Weights of a small transformer language model: RMSNorm before each block, tied embeddings.
Each number is 500 + 50 x the weight over the matrix's rms, rounded and kept within 0 to 999. Layers, rows and columns count from 0. Numbers have three digits each.

# layer 5 MLP down, 256x1024, rms 0.0507, rows 68-93, columns 0-255
470458533555517469510503602479430503519543536493518453455496475528552581445453489532593405514464481536556441420454536496451607446564485435631531533525508474505408469476441530450459547476487505512521481412429418533533523424558509490466494501558437522471578455468434524550519459506472332493437550485518525426499552471588526545546443508463599513541600495566469510460469487446410552642541422493437555502448460475515518497507513534549503457542483562672443575447535464561496489443450440522546480497472461374555478469490594549413414553459463434462508451500463583514455505594478462499569487465560384390608433495464547531521465557508429414504460550595540460423536541489430489420425487449464495542480493494538507455560458537439445570573514465451452518525523458447536498575515500
415494557548454419498434461541580442448639492513505500501544554443517467496505539539499442491489502541554533502457554486572478518572574504544479500550517444453473561553465586483454453517481496506515486516557501522372483578565432504531466500452489426535512496449455534444525614593520565461470452430414467498578448457505503508499479475491526466485583491519486552523563494469524528545485504507519483440494513539592504455598456520599507506475511472454496505473507547471463473504555524430537598452538547501486508492554525559506546581456580513590555477469463458529492556482404504540531581499532458454524514463517427444512484485527522487488495549484505532458473396486469502539517499537500513569486546453497530425502473449552449449536464467486550494532512522450502503445516535
484482537506421532419507444481371522531466468460550496527546466481534536558545355454540509483536512488500578619531447568525550544483472510504506525561518503627473539569507428416538515507484482475502494473465549569416587536566504482534534469521530569578423442509420506406493414520463504524493436557539485484486515410511518409549551545494540531571434465507471479497561509460546471539543508414537481505557548610541417470576460509506464472512509480473445504425479513474528464459518466487530466543433496491462451548544501504486559484519402475443636446487530485546557461537403624514501389540520529462497403502533468552631510464497543506506444511502418430433477524459519451499549494570444492484473500579525631577553536528403468471513514485504457503467478540384519510514540504
475545459548500474487572362553476520530546434530457551441457485509562453517545430384427424454532483423530432512502472523509416483560464512526473413489476420397492624683549539577420356480505509513486533518416486494511539663461545477539478465514578469515659532550527525516455501523612513510559538466501488541480420462552451463570561501398495544543355492516562469447455360465518538539571511535560508488558492497527482526587590460615500439552557516594535477530529525402515524575593445541559496572466564555543490517423487654521463569426496392635497509531436588482553477543500364475456530457524544500610498495458578520488482460474476403452425539490514485498521507539515511545570510429452522540521484562490652465486502532563530523502517535448456433500514585506490504454548477
549479512497458501553486455436541525453498520535499451437427502488442496491508507500522607530516404405590533524418451480488445463451493543560562441481523422481488507487503579485453505590534465521369547532514460432436501507497497637495496416485565593490574500373467446440451387509578530495449586497516457543434487466529521560510517477534477502435484475473494478589491515475539528511443424523474500524458503602438530486521499598462529506498517507463499582407527438478520536504525529508477341429454544446586462450512543569486461516496524554463519561486435488511482455558500480666538536446450535495545521519532514423539485504520443524503496443552517452461547569447491587554470451430401512475487425522530457597451459498474496437507501372513578513460549485422482485447535546
481433444481556521400588433516481498505474506511573484442470474521480430442531491537540397526534539605541453540579411533527516434450513459542521480504541453598537503479438456539444595569418525485569512516489563547530560549477484513479506480490496499465491476520529590518558480518542548511484452467507574490443401486566395444470563496504512506476403575561420440552555471509474435446509403507502488522496387562533342568522486499488534540484579463515513627529545441517437536449420524504501390438512543458509527585545572556515533426426492468464465498532559395545420563465626508432388493525459357460486472465541432552531562444430463430455455607417497494433470476466498392457533409491436400460426530509483473527517458465563526506473516506515466555458519504548492516485565471
449433417582462572518410545551526488388473542546483514528526515460490456588501457530539504441513508429413428439555471463447438441545458471405427474464491446561520498450416528510493533444464468433528562465502466533436554456479602527571408441462498521521508468522531508510521473574488551526558576571521486467488521501496485384565495456511553518525474520518474588531567497582548447491473543477433562578485519515489524470473494544447559423534401508481481524530461519525534478472504424467437492475505450566537496454498401508405514489466512509459429464563418469430439441457523536534576477391492470545508417478535535446473519491492505484510429463458502432456591512531435395457467462468530591517506494508399486489487491538418507465470539500429544570532486534556428474510527543
593543518459511494560486529449427511504466517526473499522539586404589537446480478506537510502450457475473490507592506455516587417505523504601494434526595471571521537525555475553422474466460526417461460464440569492528551557450519531436411498546513448425490510600617533548439478488534468523416537404495482505599474547470576398516436463425478506430384454525512450557462486493533442459411500454502523466458456470489524451541480471566450567560420459499517441442544428508491499518491430446534473506524499520522549537559439565472492506515538611489548520484448432463475557455478446510545581605553395407578514450548484579488554542488491513518474524474514466561526551501511447545515494429555528469610450496528497529535485512524457564426533417454463528524512426502503549486597577
511541440490552440555511416547532494575529511564479517516553445589468418424517553468508504472440543517553456501536433430457513634502468558550488531528464506537543491554510424547563516553474477503554418518487460497541476525477587436560539406490476435583508486493458503477494561543403447549516495550552489508567402532572506424512591486458395446605516481522515425564462433498382476568548494457527483497508503585529509537490524586517445531466459417485507511510556553440536479496461416496471510523547512528479564497478504521540424427491527370537473454504512485465520474483510531543374484524542497547477522452530494402496441570466485493487557550485478403498386496478500467418583526463479584462455518348480502436471588448500420473444462563454498496511426579622593420498499460
547558555474374449519572415551499514497461542514505463516391496365450543452475510510484470495571472505424376451549514538466562485449564451524427545486440512512509520512477489487487485472490517463429506489466482572603587511487492574545482437568461522470531501519415564480485509507450537482537474604490443443332480458468516472494590492540499508522518449431457538466475584499516460581463440475524487446511448462496558604520481419440481537507563496530547587555542491545551503538523470537490535463556530553500582496473442592412499485506546464520515575579542442444463487433435607443581503495490514498467537475449508543501495478486526536480479522535582539469537444553397490514471519436483493479525466497474537520450579561419501493554416497514602547551563518435547586504534513
484323512448482539467451592497555498520421524519449463525455501516528438523557485563483546442397370515493575536583432444477435577450542477480532495528518534507572522504463572436554469550466503504502534408496392503423415490454476498531618546505451438421476515471523574496412438519521513532460570442538429530487561538527524461441592484596521436467467504442518450410540466472474489479554449447415430476488530592476525456512479473548512515506539504488420465505469437452471521445473415539506538489509494479447553518500474545399449494507463542501465492583483466567583400513559491619429503548507524392503499565461512530660470414430566559473471456469420611458402518459514492606431484447443438490436533506538502497511522498439486533546553564426537550441441547471456436521543528
583557531495511533489539546561489397616565483553596614513587509484547488530536499478492435502519485497486471455508475422463479528480521576505560454559513497614483543556571537483507434533515494524485499484551509420440502493560515474588493550431428473594488588507598558499541526512550483555530494422527493435544519457481639523488462385523444559516504490500487494484471507404509591555531478609478491419453479429489485481508530451403551407447460394522499535504476524540525619455507526385517461468624452482539517510557498555474504544555529516527537399512501546555597469535415469447433499574536474490454456433512377593485521591484489417479455506511431484411395575520481471450525552516526522416515503487406443547527440453526513584452559429421602504456508529455516482379503519
472489572426476526391568545552499448392497461546457522553520530452509537504366433547437553520438503510510624423549509606519502537518576447471476457559582441512577498464533591427420551510430461421519492556449505475500522525451539502440398499480480556374531563415538525538531446545473474460522503375438526487513541510471519515477565561498622481631496499458542503483571476459526499495535541459514545482493567570516434486450471580530448472526533506432471535506623475493424427513544494542451533472517448410488501535496568471465457529507470523465400413556482473522467549466522505460541457490474482533524454436548467532590522468462488422499399551510597502526554492573552603461478580505486490473573490533465535487532466556464464589547343505534521538450605473536483515513496512
462438500496520599456642542508456561504484603512492451572444487511521443464467454519403483510455468516571474444458471480528543435557419465507489497501509478566469474501531520476526528482484515467490566512526435587518482488486508474531498554544544546449485434486439522484430465408433419511576520540577552619551563557425525522520486449562580505470519434548510537457475530571592506540505496543493598493500496427633528513443483515526461515473530476540520460548452406477568446505483512450529460483522574561518433458569460453509439526456572545502494397533382524658475540427460449491412505541505510447431556446477494521464474412499492449503485604494461495448495530458480510431512571499558535480543460567466436466469488546564418440524452521460529495518560496486466516472519571
496440592447471467521484488526571544586442551552544513472432485461470501491548492557561480516471523523602484450456473500434440537475542628473526525459536523486431532427438522422462492448444543432539524524543456509403530476569497506467451484557579501558456455536422416508507543561451512400582497436523604503454521579501448442412457600489592574432495551457619510524536531397452416438531492573471424536536445572458623530463508592429461566541606482492456462534455485532462540464454498381388449526484481528417543497492550565455378502466562517491555548476494472360566524503449414511519506577552514467470460533387468515492474497411520508466453576535619364514569471420454503502551455574465489498384553544469464476601486557570526487545487552536513520548440446562477452475527546
455458400567411515553561498475463510498600512497544526527503470479459494462465459525429483498491603510437554550473499551543578534456466451418449524588521547488434434534420469458458537426501467438469459524456490422523522471559480416470525499499527556566528527534497504575552475519473472546469464586550495516483453532507501547483607495410587460569450470544456539521488473541434518422447427420477483533485456485548482476409506467500536512513438487516540568523519570595539528559462420465547390552505476480479461499529489450508509436495407428528532445582613457469549583515427490552489537634461444488501476510404516467528466523515492533589459439448449491444483491553452509538464516436592496473473588501560498524567467562552464465482453598534584571572591509568547519492586550
530582513484508484551465440556543566457502493554496471490555513492528450508502338503610499548485522520510519539423446463486502444516476475505523471455486611513488511542529559547499478513524518488527422436462489457474504510512526553513567499474547396470547525437482587491481494439451510472502432519511460481535486531450444539430409423489364588548572567440512555534494538410454474515512532497515472493531491571557516459580479592596427413593564531481528540562525448477514570460452436512516455384451470420470457461528457426498469594493443494472476460556467440539474541462405467491492508474494437447595535450484481509511449358465407361401561518565447467578524442469516405531469473540453484488465499530617449422563472440447513560461487558541480513451461495512488448502444650
538517513456459548447556601537506566462464468438460457448564495473480480472535404536545448545501475452419442481556458476390557510541530503491459454454627403468461471478490426580444405423503510496465545480486501487513435457469492548470441544462489523430571644468458444479466524415474442555514536454470525543534431538436497471480382492477536498487642575474508488456577434505532446428513438505554564532451496457454559493496583433429551526406455512499441525472489559544565474512556449545551477447501531491509495492541528502540483558416584421488479536556532437490467547455487509668501551476493367518519580535521502482493430562543549486429453486454509443493443487473544542457489491483520485488572542460490495512487430538479440495514494606532394503517506430522565426527533531
490474562542548552537484563497459457518496510441473508515506520488448519511544494503387505537558523545539551449508508542470461495509536556592462510477548595457496411560457493476543542460522492461494508450491476511595433631528491523562460535537469499550484508524526475536460509563567470469527580490449411467551570485439537416571479580540462406408489536516537424569632517521479460460470510426535480630441550558419539496532451481460375544386522438404462398572512496553422480412522592525443515552490482486550505483435511540455611530553564481559410509464467435424476467509508522536467439466468485526445559513506376499496458486526506508545459555527429531448434468470448529473494610550570542414492521478458452516475504569515503543553529402471536527464418463470452465498468379
541525460417498549497496429494447544486473457465435506483463542496348549450473440415486513526518544425463493451441495527459529546560477405386425606497571464477534505516417438492416538459560454423558503545553512377528514513398519510505422469486518471526567535479462544534482491494454518453461415392470419487500539539506561473517427466507417482407544641506492422514537538501488455468486463398496363534536562476528479526481506449450446595506462598500458554451594556456543503517419513518456439463503575485501464427493462573519551460421448500500554501423525471446493415513451607470518517424556490420486435488507515519509403495506496535547507502411398514465523502486541467458555485451381426573479508482564524420569442527471379495451416517480475538605432500464532606496480510
448563530462399567519466596609510498405501565487525434446525527463451583405527537367544408563513434514407472501463503405501540461471573480451502486539456456477476567435484461457564564472525574520528452544498504546527527497512545518434510527561484514498632506548575497493467456490530523529482547498451564504493497471481398540547483456498521480460559500474452557464538521517489494412477459500482509565586499479490522525410554486482499543493583508513501549440460574485513522470430459474507425492440467451493489473536539506545523455531593570483560463495428526537512455502457576500499459537487567615417491458531459588544506479486527527511475471499494478502534531539589546412499520528455476507493557542497492531476512454483561482505503534493448609493565584478516500541451479
432504573590534440559436520460481425546559452544423540522494390570497456580475555523512401549403519423550476496495454548482632427630536497518506456550473531537513582514542490462579472497537519523461461454320454499462526518531513466510519466520475538497467570569528402529533622591582456427510490422464565484580459459524666390624590516502587542554501543567544534511490627470557474477454510558528533568510458602491481530421497483570497519405526506433449550490557515491453494566524495434513545483479519558494489566524491540508500493462543467508471509485469471528477427437493501483454463432526501514462502499527501432476420478503449482482532517474602676579459569508526522566421423508534464510409455449411517565469539441506492512526424374472518438590413470505475450468555474
552514459431555459488459596479433464520444566400479556557535458444625522508475495431471527511514531376522355475505485450504494515520571486552486492551597505509514561462515469545540496482456505516546460423495565504471508538564511452448449494512425543534563539473542464482430499447412595404532434437545559438550496448474514600549509543471585500471373595392488449499490397546567639426486451449470489424559504410474497460461473473524477441455550469584471502518497545452496551590518569516467496523509449494546439572533528501548541527584427521491515501535444567479420488492502466509443414465519518483522521590366511486472562492463524394493556462419516466476389478510567525429491537501548463510495423481512468559449563544541561490525538468489360451535489633617436434548500556
483454533464467487474552629489490485617557524611366424482536392457504575416480633561540496508510569317508486529481577496481513475525468543463386567543503499585459651467537401508462465465496431452537458475538422439559505535569551473532503439455456446554530524421515561547523417408504543552550425429485447449498499445545549516484473514563490485520476512469500465563417573403584480433467466462493476489508581554465502523449496571618496389472510495433442515440477535439517575517486515364561435523502385487505534524494451481502507417450499604479474513559469572556483511538497478518426505589439485500523504454532536435459538519397476522527485604504517546494478524443529486507566531525548498551486496574488461604540536423499515448523387532502501592447513502469462467458572525
529533526513530372484477574511466503477497492594526564457498503477483477522480462517484444532495487369610427503466548548535393572446403540560516507488439541429487515465479441500553482514558424560437456507465564413508498504460456445578523447447449517470501511387489460568558535479541435519408555511549535475440474431503525548523472505595453551452479448499444470527471509388470521572440491536505657411459483455468621438555562393465542512463529495506534547461549533499495444480419463408538479608480423479499521615556557506577484505507511501442469515472604468485495484467490468505524462630485481590523523410410472513458481601526529511479415510519584558547526403481419505459503514551447555541494394472522374525530379502507442526499450553581442516507523558612549476469534440
490574514539496465515583451551520456512461546497532512534503499410515468451506563411518476514541562584596571441414454500538421565486451478506539431523598583394527522456505498473524514466510613464522587538483504486480540533467558448472501508465501534468518469558528550520492558461462458510556525514480526522410476478535546464479539547489539516464457484493470501521458503590494559435490581499548541505515492485487475458412521445490469451514406468538421502411396528429406521535579582553581522533438476493365566511535464575453528565584493497528463519342554560473531445395554463578514464565424461563556462537463527564501471469412542524528621564491483477560529489533564492582513450491478519465480485501442509501411454450459515444589493465432519517450503535508439495602444492